Part of a small language model's weights: 8 layers, rotary positions.
Each number is 128 + 32 x the weight over its row's rms, rounded and kept within 0 to 255. Layers, rows and columns count from 0. Numbers have three digits each. The size before them is the row's rms in percent of the matrix's.

# layer 5 attention query, 384x384, rms 0.0407, rows 307-361, columns 0-127
131:097070126161183098137178099160080106118137129115141098092140146153132204095113196158142169086158119101119083112115123156150089145160126149133141173113151064106097162164113087138150127076159186143149128136130087030132120123220111076096072172114143116113114177170074139161081170141088128126097151085162179163125104093145135130145157125132112124118128191150107115081107121123135130121084
099:115103112123104177082165174160114151152158113127111117083128151128119153170117147099115175140127178136051175113121140129150116107178170159106099141113132129078113136147139148151105160124086183147192151154135123137156147147132134065144079151140090137122090142174101082124166097111063109169129141091123136128084182116197122173126174124184166136104154119093138140113130127113137203101176
102:097100129144150077096158122082123145164155144139189135145105143186176093115068168117083183145119109179153094128162123184185152160063107135134078149173102132118098116144130101153131129143103095113109145132164150142108145092164113118100131136115131089109086107165072117106162149104121122073150138065163168136163145068186153071131128161068123069147115062097038120145142089100174117121113
090:071096155139142174097120080118082167175076116166143151200153092173067149139158156104151087124128092102156168081136145171126114063126101177090132078132171165140095181109158108085116139091102158090075119135118130112126118121081140170157155121168110129169146121121129078097111133114139175052151144142180141149056116071116084092140138115097171180118076115135102214164133141170145093111197
092:118199137176085133084100169143086170138131176115099139085112167148113189106086128137179169152133082137120122144102129090134076091147168112175140137094143146087135126103112113106187126156148092136102138101159063131140082118149178114184152152113111100116098066067140143175154143157125099145098103102081141137176102167125146212114091143169096130141081191099109084151141097100043127102078
086:080094129162123142119125110132108067133095110093142180191119086167144190141168107108185143125141132154105149159167193139114126143125129105082177126062065083140144103101118145162118111180111131165185158092142106174099123141133098046160083112147116134163125126156117117132094132124101249169144140126147136105124159118099127217137122136167101052116130114097082153100175133129132126183149
090:199127118078148122122131173121155184107089151084096128105113074104087116135094155129100148108173126084111130127106052178167186110107097144125151190167133163092168161163168191111141106124102099117177153139138107165104131211093126138110171077150142089118124132083178132058106092154188131047182133111179123187156168163140119142119080129173152071109119108105182138113108083117125143090059
089:158160140159136188231192136129144156101130103126088140154098033135146119111161141104121169085094129143151120083133130085112173171105171089132158125138123185124090122148079097136133109201119184110113106098148118181099084202089151129123148141089149151151111083120150103155116128136123073179119134150129107161177074082108123135222144084137129152091177112104104158102155157111140133147071
083:156202129075029139154110142053127107099082161086098181145163120177077077161166182138127184204102118136147125152146113113137128132126131142143149129117130137162090129218136143110135083131166118165161127151110174153103133152098130164116114134170143128096124148124122126121120080127099087145182121135154145177163179080110115146204120092178168141109149060110143137085139070170121149107110
092:088138104151106131098111086110155107110115183097111108135140125157155087148112086127154078139139105176130123132174163125078119152132127089082182164123116159038126113150135125141100125172146136150166093156136078158122069170115168078199094085142149105147125059134145147065116100101112122118143138083111136210184087159116140119121181120194105113142111124113151138115155135132104159130103
087:156124150181129129101120142126208137152096182064151146138101099166129116125116172099114124123097145132104131162151195068064068138128137121105107132145133180172132120121105158125182179128107039148206115079170138112099093192142035090115110085128142170110168155034154127198153146191146116102114144156109160093135127093121035145131136116066143067151144077113074128154117072127174158160128
091:092137122095089167155079101121099153090113139104184127159122152151183139144109131110066164105189109108142107164144151125126131135120148129189126143142192111156108124163086109092139131113121149119106117142117135124110177155107166207108158106117104112087074083100102162131161119154104104099124147065195109123169097186099072095111119074138098097118116148149150169149114125140143064160186
083:151113084174182110146127134143114119123088096146150106136133161167115165077112144168137133119169107147162158132173136131116098159132152111108141116096082137078189083149135147137138115118066104158112193175138150077136149132109189133155120091144126110166147173206126133135126090081074113102090117167131156152048153123130105145060142138150124177103110135152167093147137127158103125128098
086:137088087134127072178145126080128152124133146123140107109100133144131170141152139144118107152048151119165099077120161165155160100104073113162127070118169082148136130101178099150074145159175134186068076168097174072065125106099175125123142162140118137151136156155155135098158142183157112168123133113093099105119122140148175111143111103083144163167151158054138139193116140165170126107172
080:120127091147119134150113163139122118108135089106155111158121139147125137156102188124076154143114108129147105099131168105173147128136127137055121141102119150108073113113141151072127164142138142142148140089144106122111153081133116110175122116144086176136099161095137127167105096097132156120134137131101118150063146120192023172171133097128074132194154121128108116104124121144112071198089
093:107149154152124071139194103145137149103083127168143115121163082166142153152084127165084106162115092130095073175144019103162164105133156114119175203130145120155106136080135101127162165122109147154130080122102110116183136119194136135112139086166130155169164156118126100183159108141102109148168197163098171087115136104090134115079125067135107089082095128079093132143105148129057113110130
089:163147151118119083079128165114141150132139074158107167089187111160118077097086097113115089112118113093134163185127120105142093160127137095101110126132151114141145140066113160195106159049067126107157092180138089152111156130117109110110128162139141105134152149116134144160109183182131164197120120128114071084130110144133163104128147116120179093097154147173171113129117103184149098159168
088:122143130168159202132063132154101093156098177116145129157143141156114197103182188101071143154121102119052115176079122126115097149138172106152073182123068121156094133151167103114169139153078108130099047164141118081142059118105082173180078118145129132127139185144130075131113158138100121169156093119103094190107124097143084134126121177164046142104117143125146145121112137128133104129137
083:147129187142096138094123116133115112118147128156158137151149141119091148139094113146104101146156126113065114113109142117152096156160129163113115142147084177102136104144151184096154142186124131123128161093102099097125139130151078127156154102128090191084067180141144180114078101084141157101056112168178164119140153209071071161081108141141168097093141168178116137112185082113136131096097
094:104125119159080100150145166129165217095112128105123150161136074042121101138128088153137087138096083207147126143119183166135136130130144134089118127122080138138059140186155143124138113078097153107170143116129153149093147129113111076119132203117112101155095114143172090099168078182160082244154130131069113112127105073135116200165166107126087122128142151067100128115071147154106127122126
087:090120145156037153052142136126118191172133129133093144106071081068165135055148156170166119165112147102130102119124080122114111159156121127181150152150164044096143130088109127149164160120125166111121096140178146130095133111154175167113138103167122162125109124161126039208167146125112156112107121150141122153108165111122119124136206107146144162141137146164084135116151146101105134139042
097:104073053125102141080102097127109087115092055156147090060203124041065154135137125155131163100130119124104150115118157171195147130135151190150136105180140114097153081189112177139155117070152162076114132130153144145024122155105150130172070165124110100159143122134103111113137162125094161174119157181107150141092126102149115130133113132111131114137029121121138181121065131186111134118143
089:118146166147109115155123138111214099138084113124121210143081148119166128119125120120116139183102159193160117140160116112087152117098096015145122127143205130097171170140112136154100180099164150144092134153145145081105129109154130075084183136171083098153095116144117093059188093130109118145095121164078133108112162167159180094108114148144095087078105086105136126111161145176168164114143
087:098156172101167140103112128165126123108157104134092155113148115140145145116096120148061098139153125055089051154126148122198138144128109189059115125166117080137139093140122148136162151158107126118158136144158155150208114146120146177082118115163094104109109148152140140164074099123164131098140125134141107113112153109107146126195108134137153141176207124144080124099152174131128149136166
081:096072089113089161134157082098102076128101070105133188188060144142169147099150164049093112150077150096147132108073139144149156130169105130131152096129145140168136076126112096142106151097079131098180082069130062154165125186144052115119105174079124122161113154074100148200175117113185113144106152155127139111093106134078144153139139093164107115083190191145084165173134159173123129164162
083:150111133136087139088106120150154111069114133103175162151178163201114134184132145122135114038116138146162178093130215109173132159099084121119136112125153137126121134134149145124136129130079154118128095090181109115133179109113167118131166118103145068148130133143086135182026141142097099125138182179128116124076121155135126121105013122115106141153157201138144130115164106158180120125107
086:170135187137079177124114142182216113185092127127139078141126125137126090112138117090180129115117084142123114154091131116143127145149147141178156116088108110124140133168100099106183070127160115130163085133140113152073117137123133170160109151169151140180115069192085080139086070153109091143119153115085105147187137148163175123228140126150110207151180126120130139116092136143159076111107
091:077183160091107104155171189080155119150085086137141155150140159107180085125138116207127126133057132123129145175152095156120128175162150131134087188133118141127081077112137142137097143095114161094135129157221119148163095110156098113127065070136074207142094151112153117165152109143174136119038107150128136126152115111100157137131165112141160129090120138123177154110118148153128146153077
087:143130092097162124138134118111092124158124142127112097079080112125130075075139113141105133081132186096051132087145111131129118155143162164053131148176145175152164103129159132103169109136198182126150161092097163099175097134132108138156117155104119086111088135105145159139102129148155143113097123115157151099181095147120029098087151185154135167172152133172118153170088119136063187141142
083:144153168099135172088086115133123110176088128137134151137144147080201066121096165062169091130101159164117097111128095131128145165172089165111134216145152139098151102166110166164144117150076199141174146105141129141136145149162116167120123091102117161112133160139048073145082071136158097132126094149076116095123179128111107100076120053124157154179130089134088110146114202115127174125137
100:114148158110078081053153135149129133158154120143111107135114123141166129157129108142147067114129147136085134116088153192100103060150119123125121085120093133119120110140202188200079097152090161132141156194132132175093116183101108149083153142195089090066105189128148148119100166113149107170180093076084064126089136180176113118118119118078087118173165120107166113146171123117122110158158
086:097135141122172113156104147145163097161085169103136162087103076181111097150126151064140098137093181099146172166066088142173156171158177129106180124130109196185181093176085100145165143131116101110179153145130124138177130119117093130099121095135083126134126154079170107152165134128145129086127101084111097161146102141076095147209149127081054120084104144182107145130186122133108100191173
091:140122149124070131100151121161144119087119128057176153131125116186198139166132186195147151073096090181137144152145161187133168091137152128072188132140177086088088191123135144138129106102118085104139099161136112147105070134115163130082177134130082118134108104152150128200060125190130211187168100161117132108166171090098119120135153158141132095132100171114102171122131162122185196136115
088:088099118097103141088118117104192122208129155160075119120179074142175031134116168128188145211149140094143112080130163131128163110118163139137126140075132093114132119155195105191103153178108094085120149113090160174115164121151125086150160179161172158107193169129148079129124131146081106145094147107141194134137132088086089104128175121091055126112169140194113137154125098135123084137095
091:189189081162118136075120135088143126122094147103092121113069184117102199195207087173127118099051115100155147127153142037159082110148186142092118106155130106138172098162126178154102103186137108106134175134081123138169126138097060202152155160144155161147106089043127091109121134074159124125145104122140139123134149111119077150139172107099140161160136127127083096142130191136117129151125
089:134106126058126155113177128130130108168123083157103087139138111104083117128086176117148092153062152185090093096140131090060119161112114147169137119129186103116126159142150172094132134138132201133098134112047091149120149110090113169074178150181184122106139116140189098116092128080187126065093149102180128127097164140125136205098083122089167097146125146100169091178170087137151099152132
086:122167198118110116094127106159075118179105074147207118087161127126084111132147127170137119136127150098126172073144169148120138175097074133115079142105197060111154175145102143127111164174076188103156110181116108127110127176152132122148144154113106066120169117159130134135072125124135128117091139112100143154071125139108049084125216171164146139151100178130098192141115103097092110102062
087:108098105159156130185161106102125119030129162112121141127141075167113142122203129178151101127144125164161143111075128134154099161074126227111174156136093123132143189087112140114188079164159064059138086121113122142133094093139148119102143094144107144073110156151178153169166115144173099105148167118102160105145108124118130153149103149190083088094125099155101060167099118166160119152107
085:108128111152179089161133109132126160105092099097123108128147179102118127135118161138114168118124107148162131159138157141140128104123145131118163159126139084100128155129137130162084130078162142130189075147142118083116139124189099061133123175144072125175109103155103112143149159150124170137118172124144104100138114082118061148160095165137122122124181138082166130211113149160161077074040
085:141174088166201122106153164122063141142175152124179070225140129132136136089147126102134075145109183086137166154094144098080080119091062075138148151081134116120166165139128153086139149105112146174123078123092184072122132137109111142124103093123116144127195091102123140136134152182125124164111156112122134126094175068165130135144113175126131127148152097103148167162143124097132118105129
085:116154082129116179132145118124167105081091141137113192149116065126150182137123122091214130164160167104069099098120090180129087124069115078083123094199155119144119082144131099062103135118143140141163125173124190077154114149135131119061123162090142120139162152207184146135143122222080143149114154162186130093099130130119118189119169198110115123161118145100126130123098128150120162122091
086:137094116122146102121062085161087128138127074061110158100079123133083159167097149190090188179168064079088054092100117184137102173111131118108128117118157119157122133093208149140125116106168199161153150110104152126075137128119068118147115153137113092132163091127130141097143126099078145175147149111077164158111107143154095028084160130126168150153114151119107191132086084147132117148126
083:164184129143148124121081140163176147159123159151075196112112136122199131148175116135173165082135058165136122180126105152123183089141147124109182074169129132111128097103155163151139071204130148142164135146107078153152116186136132134129125116180217069153127088102141127119141080160156153078132126153085125072156137187109128135145168140197094124084102102073133076138107159182122092103088
090:135102135131139170116127157178091073166086095099130063058187151090106151085137162119081129068100183088176117180128105139130096158124180073142157122121079149122181121131184135126121102131125137118156105158148121063124099134166107099114161098149109119119123172083091082137165162122133148108047168135088127131181119111184165159128115063148188157135162133144096191078056117169115164139118
091:117125110133183156057179139139192131167146125084102100137121133108147141125125129120062137114133129112125191184138187105112144118135107157095176089118139128179133094113121107078105107112127161079140128122114158138192174114101093139189136152123225134174146084115175092220197175134136118083146151139118070143134118150104117101079161194113109168136095089091123109100059161045142113174120
084:101187121149158129047116137121168108121082158183082127064104140102152097116136113150190085169089108150136152132156111067158203164132087153164150140138092105176109119138109174164139084141124118105121141115087114131134177124142140124075129166107152103114156102097068149144119079075167180141130154111106100111097134152140194134119107097068141134112162099157147086156108212146130151141125
089:160189142131159171132169108109151169137146163139170088137103123176095058198107066156103166200146134121088149099139139118122119183035138106093170133097129127068164122140144161164190079162110154109115175139107194177114145194112086106105149172141127128151126134145137077137142138163136188091165111098127087144087123112084158100088114163183168165126173061107141112117149137127227181108037
084:151103087141089112153089145129128147139104094062169086119063112111150174140141074129192108138088153050130076181098199151108178180117114072196129123116123084156112124152141098177111171082177192166131107153104135125132149097122135145160076156098087139176076085153100172098143096078109109069105153133121088134122161097081154097080100143149127102083138153130162159198128161151148106158107
086:126132110123119119151157123101114123089127107103042173159114106085169073148159097132105125127109177100127105141146133131165146109148160123161186112119116146090108149115143092145142148146168135163097184087125106150215181187106146173131182132107152140170088075165116149111086134081114111107176143143092098157067108125124149106131194077117166099127098129159131185118113141109149127163121
080:147087147123103087108119144072179149190118190039107179146135170100175132149135128116184074123092044113132121128155046142141130135149158143135086109113158119166137143125155081137141161113123141132111145146150110104059149077153144146097115028147124072109156133096129137129121111080174182133126140111112140150149104125120098123067158112186170096149129111102107105136156145105163121032154
089:141093098107117142106128133102138143160113160102124148157144140166112155091108082093123136172113112084184121127127102127126183130157165060044186130097171107145154131070140145136111069160124055142116077097119181101063153106125089082131138151114111097115136134145130126183114101140152163135079139148199131147144118121136129089132127184146123176144138109177135168139176180094146118172136
090:153130151096133108134102151161148163107161116119156087147164089150163120119121137129123155121115163109196136099140102119100108131159117133132131125152082182124089091186104105136166111097142129136146093144148149150156092101119123170111191126126139095148114154142143142138185093108142094143156152168147153121141125150162095087136109132116085134074145114124153100151115129151193133086108
084:202172088155131071123126113085104085088089163119107126147106150051105097136145138164130116129161127195136128098122092166145114093157156103134150121123118133116136102131084157089087093118130074129159086129143148133062159149083083153124194129119131066144100100142145139157126106103079156119136103112140115089109092119101125129150159145161107157203154191139127114120146109152100111060108
085:149147114136164106137127139098126158118148163141152080092106134150078149100104152143167120124083064061107125095134134119124090148153141168113175133182153120130133144146124152119154125096133170060190180120081100154111102151165108119218163097084072148141096096091101111131101101091164142130083076135163164086159117125133133123136152101107172129101161121114092162181152097127159092163102
086:138141112089150125149113214084185124092137118075061167099141226190058130112131186156120086176121133113117157103135141130127151110171135137150133127117184112085114100110170119133082160128150117168082149155085069143136140099120190113152153148202116142132118194143158122068135090110130169071098125156129067143148131160122187116098098127136186108117096081111159111144149100144129134109144
# layer 5 attention key, 384x384, rms 0.039, rows 307-360, columns 0-127
080:117145127129125148196112086133133095156134153143142170068120087088165136071129159105156160107160107125159118124167123136157173129118150102119087152103145111102127111127155109121126123173085117190093104123129103130150149128223116068149145078049161152144095098139154223159202163134142174107102142195140087157130162097124099108141123111095040048152120106144095179158134198136099107126159
096:145147136135129148112110158110107097053104133164194191117120182077123143085148068125090121107124152136164121189137108085117074135100159152128127163065119122140109150127179092169091090150124105137079124168107106125108093108120131099159102128172134181158182149139130120151090136159051077064128099220129118146218088095104167119128111136146156115085058156101194108155091112069132126157115
105:110143098063198147189187132099110120142115119123085205099138059037103125170134121088179146152115098120131069160091180106106156107096164164180118126095075110102111138113104151091152107082137107135121145113148076151165095102197146068132085152172103137127145140108138145166144070111073178167089134122127040139106083150135152143124116104155108122059177177069203156086082149142129106136097
086:141182118084111169095140154084132135065174095204174087164135094142170076198141095146143088144180066143142093162129132091136103168130150161108158147126086145114142079110128153115214109138154146090117153129081134146110116151072090103138128154106116184136121137140164134171103143124136092156079130066081109127123184143141131175120111144118155164103172105134081081103108105109107140200139
090:134155124109187086145110093150156107151151059113171135082081126108167073138144181157119130070046155093159153142080088122083159140131088158159196062168131133110127079113130114126180106059170041152163151058089140083129158146137172120117078120127186106127117176153119148098170082175148143111126154128155092019093131085118135118126129137099118098164126114124118183124122134126145111143127
084:158152116111104124101118125146117101114102144133096079108179123048182120068148060099091071154141162111120158182131140123173112147148143072093097157162201148129068127133114108187134153167096087145169085151097134183148123120112130167080127130178084182173133142139203131104116104074184074110114045137158124143121117128100193134167105115135083131169098133075152194053122183049110131152115
090:131131112110099154073117139102167210070153121103123133135113199134141119119137094151130091153092102159094200028112135102112120131185171115122143096129102166146086113100183068113115092192106153163168137149123171116100177136081143129194064155119122126132096161147133132086152141081044129168179167137095144189129132136099104102135099147067213143101089123130204114160111126151135132082156
087:146127149124159081105100118092129173170142186097164106114145186104096139086162126151119131120110106176124105114189099092198110147135134133147185089158144101155172127128168132089142153155121096109097168093130087097161135090112102140111149107131123111128160081127116118189132118160131170097107128107184105113132156164110136073101106131130098112078089101146113119111167153125106184172153
085:097166138227105123111111118185175145092197179190122120126140171215176155107166083063122111125087121209149163083110139134122070105083155158076123126136192136101102117116202115094110095171106127105102116090126065132086096138037125126110130164127060133102093116182133115078041134153164160118169149119078150135162124171118163105118183158078161111118052161152154093110143095086152106112153
091:127109150113139125112152142172103127101139054134093170121187153092122123145127112154111117101176188091069122127104104168162106090126117164152159105192070070162158051140107094116140141134115118082158144099118122124137177153103113139094192126125111129114166112143167133102130116139197125119189109174121130137100096168073138169163065105075128101153140106165088125090109129166152130120144
084:109122140080134175195102130182110182149116120129109130044156104144117124127137121111163172104147085156148150189117089155133139131187132121178132091088141122135128128085123115108055119127128107167152093101112146123191157137091183140158100152055113148141122095211098146174135107103135139144086189165157140165196138089197157152099104075159110153109113154153103072127172133169160123067127
086:080044112142133179092110154124173138170147146227167161136128118153148121102138150124160119133099109106161137156132102077099188121124169137090150077168141158121117138083111150134162127167141097132122136072131076201098108141086160137106090145098114112087120143139161122153079127129115110135142189128067149115089150135169152136088065079086129143088142070157075084118153113180082139181113
088:179177155050101160102125160123161161196157120066122110119113121135120145145093086125120161172110127081109030105164061118153090091146126142126149196113146167156109090153222170117130107147150147099103103150167191102144076086153093051093123141134108145132153103114103124121131162118111163160098082137143139105152150083116061169163214112105060151161148111142114125132118096106144181109160
085:177140179185122164157100117104133134102167103169115132154136147155128135123130111128132102135090130154154166172115134150106071096073104151064158138122099107115137146113128168092132129078128189110119151128125115108180080143117118122136109097112117138134094149156134120083135119162096122115137123121125151064111119105124188111160106149165159167157184081109157146118135086161195098119039
088:121147177079085081113191127137127108093099121173105163129140146137121120111148109086130116076131149136167167150157051111136066121130157133149100157125154128128160143099068107161077058177126173111140201141122125144114144163125137083117034125159077112060145128136161122116165163087097218147102061171181126099171153147144130186141065148122198117053100110103113167129139148115076138109133
086:122174100163125195140152173074136133152074182094136120152043190098156120159162134119114100141149132120116154138089135146163136144092104168116051136128159123153193160131140110143092134146122067140081129125080093126091089171114165143097120143063097140105116134088112143097179165079144141131132094198183116087113144091153122154142094152089154102190114165101150161136122127130178087171125
086:113105110153137120053121170150051083146124149103132089159083152180111183102117156142132150167167111145188082063107155128144157110121135103133157112086122093147125166091117151175184113094140136095155085077135113157133170155110095170140138047159128108096096167098193139067112170160134105128101146144065139186135072138113139171144085120121078152155063095125138175164159130156135145178089
090:146123170154101141182093142133122200191151146171179110095153084101178114151090066107111093117135132116114142133128165114138140131156133143072093150167136157153086116116108146103117109058157124148153088168175093094177125151161168098103123111135088128067091138140161119152154185139098120137145105146141156146158156129095168143132132105138156096153135164124139151087134111139038115142128
085:118113153116156160127085144124121116190114131131158132057137118093157156170141142102111146146169152140165153156125041137132126127181109109150091200167099122142170110120053115192128109120152055150131128149141107114117098117155233072180142111116159075142111167139143092181162145163058101136081107098141099143114101097127130125068147146160139145194129180141116067085076146112116123137161
089:164177099152177118123124097111119092144115110163156080096155136126148161122185120154117146134152082105144146146131112100143088172148199105191167084136170166131175100176146162088108128136159136138169119138144170123131105136098116153151121122055094144098163122143122153120074161091073178175196154133125210153137105130077177126171185104176180167181116140151140200102156168182120124084041
092:168133125159156078162112147142155117150139134134172101086108129133139080139094179119156123091086127153104120135165149161112122179142093142077144192121113125172123088175128129149153061195139167097128109081154084068106110109169136123143117164065129177112141095099115150132130117135105181134136108165124097097134131141138127155122076149194098053117082146112138139113068158114109126109074
085:111198164111074164114117124128152124146106196153130094143107091124162113119130160156149120156191115119135121156135119167107100144192123064136160186141135146112120147106206096148107158189130172131066115057139134123185099122137061109155114129077133171185127219124160101187125133054087121143102059027174156100149102118122161108115117099182172156149160101219110096176134107118126114168120
081:153134126062157048134136098104105158112112122111147130088164147107137210160074153125167142111162147094113145158151164130140086136113124165134095112099121143174124159099171127180147093097127202114160112139115142177126134020153109096128084106122105124103136152127184176174110147127144168121103142120142073047138151142096087170117138116165141094144154164124087178128142167092117104102154
088:094155120137092098103134097132142126110136159128142140118119112126138102069121135127078089112127134178117145156169093089063085100146127136102164086141131147130119172114119070099078130121191119122129112111184117076175181161145083126154186157099198111170207084101121135156120118088140129140101108132106098159146157187128116124127127132149158127150085156175172105154117117072075111169076
081:135149140174105170129115171152138141164123123109163092061151114138172170108102148173106157148165156116134084162168172094142107155116128104090173149100100112139181135051065157142130131171105149132125150093119100118123064091132154137167095080111105122132134119154076096102091059115087090104117120127136113135202150138147181119102124164121127101114108161140124090076177087135083113172097
079:125117158125186141122183072110131086153159131156101142086122110130156161041169119129133168114111150067171139138170089118081131114137163139149155073173120170185102162116084159191135080106088109158202138093088153142156081162137146115104036158113143128129108135130145150084078144155178139129149085105129141212104117133174158168162199104173132152172108097112093114106167176155097131128107
087:121124133179153128130059150117084117137199144123144126091108181166106138148154135123120086108079176160171119109112141123160107123151091127103165141154168125072118118122169099098147129139078122118129177072158136161148120201114170125097177080112149102070074156079139131125138162128041173158121077157093119119120096121053171055121172135134108153175177144107113106123165103121110155120202
085:171152136145139117117115143140158178178139130148171088125156115135153147129129207062187091127195163175120101114129084149089131079133134144123146123124095108143157074109148128099127133095165036086116136101124081153109141136140146108139129157111176146066131099102133127100157169113062112081169151093143139094230127153098137098165075138153080121112092087100147103126144109127096128103128
091:129128131191109191093093092113123112065151148153084159157130150142140117130098120159149172123169130103113090176096096126149142134158159126173162114169138175099131173069044113135100145150102040115119085189158117133126229082184100075122043088098121090133093168104091108164130124100160105115120118140089102175141100160078136100098105137053138098139136135121119137114107201112102138137174
086:165167148067112098160098151097152169153159147087130163114066188137121164087110158145153164111197174099113177136162197070098121100146116098123127163088152159158150176081160125140119156091132075176190180085100072115114164175097117163117171210108137112111138128141167126121152111177087078097114161086135158172159107078160126119120096129146130149060142123078151120149147131163135120118177
088:142149106120097210139104097068165118108169110147097130144095113156111133144134170084145124152080135143115092131100129105153118137126116087070106128167147137168136157104146127134104104138186180091123122086159150119078134139111107059142129128117139093108125114163152107103140085077174054151169120123120166105121148072076156148153121126145103173207196142109131152124117085168154153082118
086:120128126123113182135130115151181148146200105160167129168155104137188082153128060123091128162204107096088168108209176058089139093055182147080125125131149140121132150137154098095109131128138149090163139126104099143157188145106178135111148143169099116052170081143061129086091154131173086174062124102082098113150118146196109109074161094124165213223132144139096124115109172076119120143117
084:076145171120098118139101120088138129099134143130072147119149083100120073113168132200144031131141095091133124161120123111150127106146192136126119135130070188094128044112163080116116130115143229195130079167114133142081100154136146155137167142087137165167114163165139173120138159129084106140133134110100143108107128140156130116166100108201145134127126170105115125125110151122135101171084
086:133133085183128111167204158134094087114139113124124163140109120129124152140165145136069134170137146167161139130067096128118123155146106099064157132217126122113144107100173119092133111112166167114100105130106101091171163039115056155139090204136117141140111150112134098141124122147116139121088146106139077106087108122116110152114174159154056062183121127097103125073127114071171131095081
101:143172166113161129100131189124067119118131146159097120196156110163155075106134109149128178135136147095119143118196100198136175162108068090153177137144135113087143165122120138094112161115155121148089132110132182179150179150074121112102106147102115178159111163157129138100116109158220114118110165150103147117183156118150153143145122113142134123124113088103125155201168089164141116141154
087:101151130178100152145131170103117126094128141124098131104142176205142119127166149117122121156167189120162172174154137107131143096112118130110143130062127132131169107077106130161098164119092130130215120106136137107090125090075116133189113133127074101172115108145098096143099116102169118150129107092118111096160185182101132099162158181154132113092122090172141185095176179127176172128196
086:048112099113180174145131071147104152091141143157119166141138160141095135062115135151126138106173150103132119165101036063172137136183092125109174121070140164157037111156128115106105121175116118160135126167105133116171132086170153107162113159139126186163101160125187082136127167106104176092075165138175111165143147190111118146108133094136088127129127120139177108115130184184166129139087
092:134124107177092100188171157110163150095151140131111134122128101180134126105130079072147166135174132084151084152096139135072116098120154122156178067110132095080123197106119106088078153177125111107091120120135149157150147126119119152146132147090130104136088086163144143099111193128149152094118139168089090089097132106147087177134187122142115120134152105149100115097136135162150166105176
093:115130097085132113155148145117121151114120117160136089034197074130179112059118111134150119158128150110105176143115188183088133129108134067175114128111093093153112135085077156166157141113082148186073141153095069106141103127200102093088089095119169160151131117076135161115213135164111168108112165145077159124066112125148127093136116106176107118160083138105126149034071112130143132126130
085:139097202141076120140174066209140084143164067146160116128132186127143144132114113154099124155156101100117129146123194122144112039137097128110125139108111130150086158150083106144118155180191122146130099129106162163119185148083085107108096169112129127153101110102148062098150091083149079143139143152120107188085101142119090117154124092092089221113190116133127109123160112125120151163155
084:127163191199145075112116150147119130154096128128172081085098118069142132151145113167097135141162162182140086147103149152117140210148113188162131132115095131104068155076124161115056114132144178169122086135105121105076116080140120115165118118153127122118110140095135106162095156067110236140197077157110143133091085102142101102134126101141129048107133163177139126114086113082083142137110
087:098117124116112154117155147083115175060080144173158169177143186168147123136112099064142189122137169134128122109085132125104131156123094177187077154106155128064128124124089147174140096156119186128088110144145176133132158102164127124144153133182126131055088161153132186149129134099170142134164040183100106143122142051125100158122093076142140034119160167086219085122107066153156112108086
081:126131096127188107128134135121063143128079153132093074069117103125124123088113163197069127160154192086070165138117160128113074156121185091099136102103148126118116161134146071094118071173139105155131121163094177135169096166084108187101185176118130188172124119110138201067135119125103114140156180187127127089116144098162151140109119109178101119114146100143136143175098172131050174148146
086:084145141055090164173108105108146097118149083108166139106156107158145146100144165107150131119124095153111106093142145145129107193140124142123071182118141167154135094061104137130173137095080120141097070136101109127145135125161129099124142180085129123152127090163103094123128192132084112128098111137134134065133136144098125080147104127124132074100073189103120128160139147095151148156076
092:127117111141132105118152137122073110154126151109077134118151121091074149198160159132128153151119109115115106065131132086132163140145105072170133143115155053085110156087071093118154119127132105200138072157141127078082136202096105150105115080108089160133131098077111118149136203064152174119108085183075141121103069105172136133168135097138175140129111126124132121151141176125143112092133
084:135109094080133113156131101102225076152162110141091140164118111140130150106082117100126172117130154162082168127169134211112128164120147087159130124123183077086126157102147191090113171118110099120165113110127107168107052156150142184071141194146113109238092083082129164138143161131144081118100133087111135135179146137083152148124141083155124148182154114129088152102125112160160097114109
091:208114105133116096156153152086132183171144130099137160158091045118135144069110123164167140114132104160170151110144174132084124089152098122075147194105091091164122112153137143138158082148140123104123051121166153102137140061104161126096131138118108155153160118166170127164099118196105107217161094124125129161086106175140128092149184129141146123049103135100178101124072077117107111157085
083:121146133106105119067143172163098088159086168200116138128190210145114130147097083057155143100081043102168126140113129112124102073112074148096187103154130138148143126100102162109146135162176137125107158163126146181089100162128107207125117065156118178130142139128157146095186122106123093125191098169151118101105130149107088163145125106062128140188184089118123070114119169133140125151134
085:138152095178054171107203106163100095107137161179119102121144112141106081091138197070083119113149117150097161171107086094163131145075128152123144121139134111108127102153142223170133110106087168159165153139089082135147101109154099124059126128169144120105124124079074139177093171130182198115179158150096109129129096123147136085138080178191154164147144138173161121134109118142097139125133
080:216149078121167103159100146157070115123107142162087090085176125118134119093072157152119129146127109086105136142130109101093177156176125094119095228102076158140182162154117138148090132199106131101103187115103083167172080119151129133171109133086120204179117149119091177107152122099120093101103190109129130099085153093047101118147085099125126116153131112147186125161109207152125115167157
087:139160119137127161043148145119139105138077098164173126117168130096160120154149137143130145188104163160117174146097161204125077138125096138130138152099098128118069127088149115104131161108102206114102166117100100146123114180081148121057086168152134154191085097122133107095139144127134138146153103145124119174067156165101143199134157134131109132101120188070133107102094137048086098098153
087:092190164143173089117151097151127172145106125155097187104106165099129137144106121138164084140148109195139157066130153167147129107105122144156134075127111060161164162138172123111093117123108097120116096158165111131176174111125158134054093137074082093129147101154181079081140129183074077185145157104118171132153160112131184100147165098067119134114140107151125073153115046147124147147060
081:103127159139106155139136105123153113142178106159125124198099183138129072117118155146131134178135155121069173121107146128162112124119125102079149134145115120164145104188091151144152149165111144163141162102089123141141170107085111060153158174149076171142097148126135152137108139154132145183203144121141115137117103146113172112098039169129132082103107164124057093096089142107182136108119
086:143199132106152095129165106143140140115184149131132233143141112110137133135169141139142154121106045141136119122108173136139114121063150145108090152136099192108193151099171119120103155131170114169127124146088120118113188179142107173088094124105211153108137112204129159098095098130131112159172184148133111182101130113073110018103126078143110117071099123084140086172101125097111175145137